Weights of a small GPT-style language model, trained from scratch on English Wikipedia.
Size: 11 layers, MLP 320 SwiGLU, vocabulary 1877.
Training: a variant of SOAP for these matrices, 94M tokens.
Each number is 500 + 25 x the weight over the matrix's rms, rounded and kept within 0 to 999. Layers, rows and columns count from 0. Numbers have three digits each.

# layer 4 MLP up, 320x128, rms 0.0835, rows 310-319, columns 0-127
455462510520514493524526474509505495468480529465475487503477539458468543513499525535498492506483535490500499511461551515554513520510523451491489481480562473517481485493494512486510475544482482508471505475499501498466486532481477512463521498471505464493480499472548509509514533499530508519544450502498519468493492476530497493456523470460495474530484468461488472539532503474492484509515
491480475548504531497538499517491520498499504509450510484520476454464464452489465496520520498455486503506523501556521491502492468482506511536500558540482503526529509524524514458491485483492535534486504488484485453493497470493471496503478459478528516506498520496535543500526489534484530493484461472524511529520536532480510508509470489457491489493486459513489530454504469511504503502500
494537516463530461463529478528509489456511472483545468504496523535510494535530516506502521550514490441494483506472525449531481489498530486496464499511524520508477492477496503495509516484483546489538523485493526439477491476517478484461477482546467509529484541468530480533484520469543514521515497525434507552533471461484501501482485500526497502481503534514472518545463473487544492503523
501518469513502499496452508495499497433496480485518474493495506536540473500506507495480488483501487494471473498532490423499529509472496514517522511483482455535484504481519449494493455514497515534520485508518489511498531486464503486501504524450491500478483492533502516463542492449491508480513528484516437439535525514504529488536509467529492482517543521506491542515505467471536467544474
518483501477492462529498509497473547446487509550499469520495508511519509491529522528476545454460515487480465507503455463478476508514494462489530499500469457475500483480536486522469528470503530480487500517491542504457459478519481475430532446471485490449491482511533461536516517479523501510495532489509497482532483477524524522439505444484460480544539505512506504527509488458495470506535
509481508518468494510542519527495482474456478501539515543458472533509485526485493500517538477510463478470514531483485514468455492479493515497482532495473508500453419501480519457475507485458536505490465527539516489500471479460489448517502488509476493474489516452512494515492516537484511526520460496509517479532465524492529487507524516476518474448507496478508483493510526497516483499501
518488523521483480483472486531476506474554521490513523482482460475462522518530520476463453497485519491504510521507500493476487522467492483493551514458469522479529457459486511533521468499506511481479522494484509440495465519541480497479490508461516481497485528426450496519474494504569492517504500496484507507521487499538488495499492488514530509491481501494537520516526473487524505530502
504518518535489466520519511507521481535543533497483531474489513499458474498470510511533515514486476539539494523517486520495521478514519487510496484494497511512491489467522497526450511508474492547522475548479495519536483496520544479483513502508510464502479495489476462504463495528496458498550472555532509504490476490494536484497467526498521552526444498475511515522470470506509512503526
511542469509506461467485496492481501501494517484448466522483534499478523522493533489494452515512481538486511512510514484510483451499524504484502563491549494511550520469517485500505515501515475472531501461489486549466447474486520500494449502541500523503455495489526453471516467459503485441506461482548507527522468485492493484526486497472476483503532506535503471494515516502484495519490
458521508468487523503466487545531484456484526500506592492510481458484504521521498477458477500465487494535460556507506525506505476535495503473498545568494479520474491546449475501469496483478522497495517504480514487522485523484519501475542501489517451482531501475444529492525561502452502490454545502538468522548508520520504465471487499456473471466493463514536534491501519517505514483514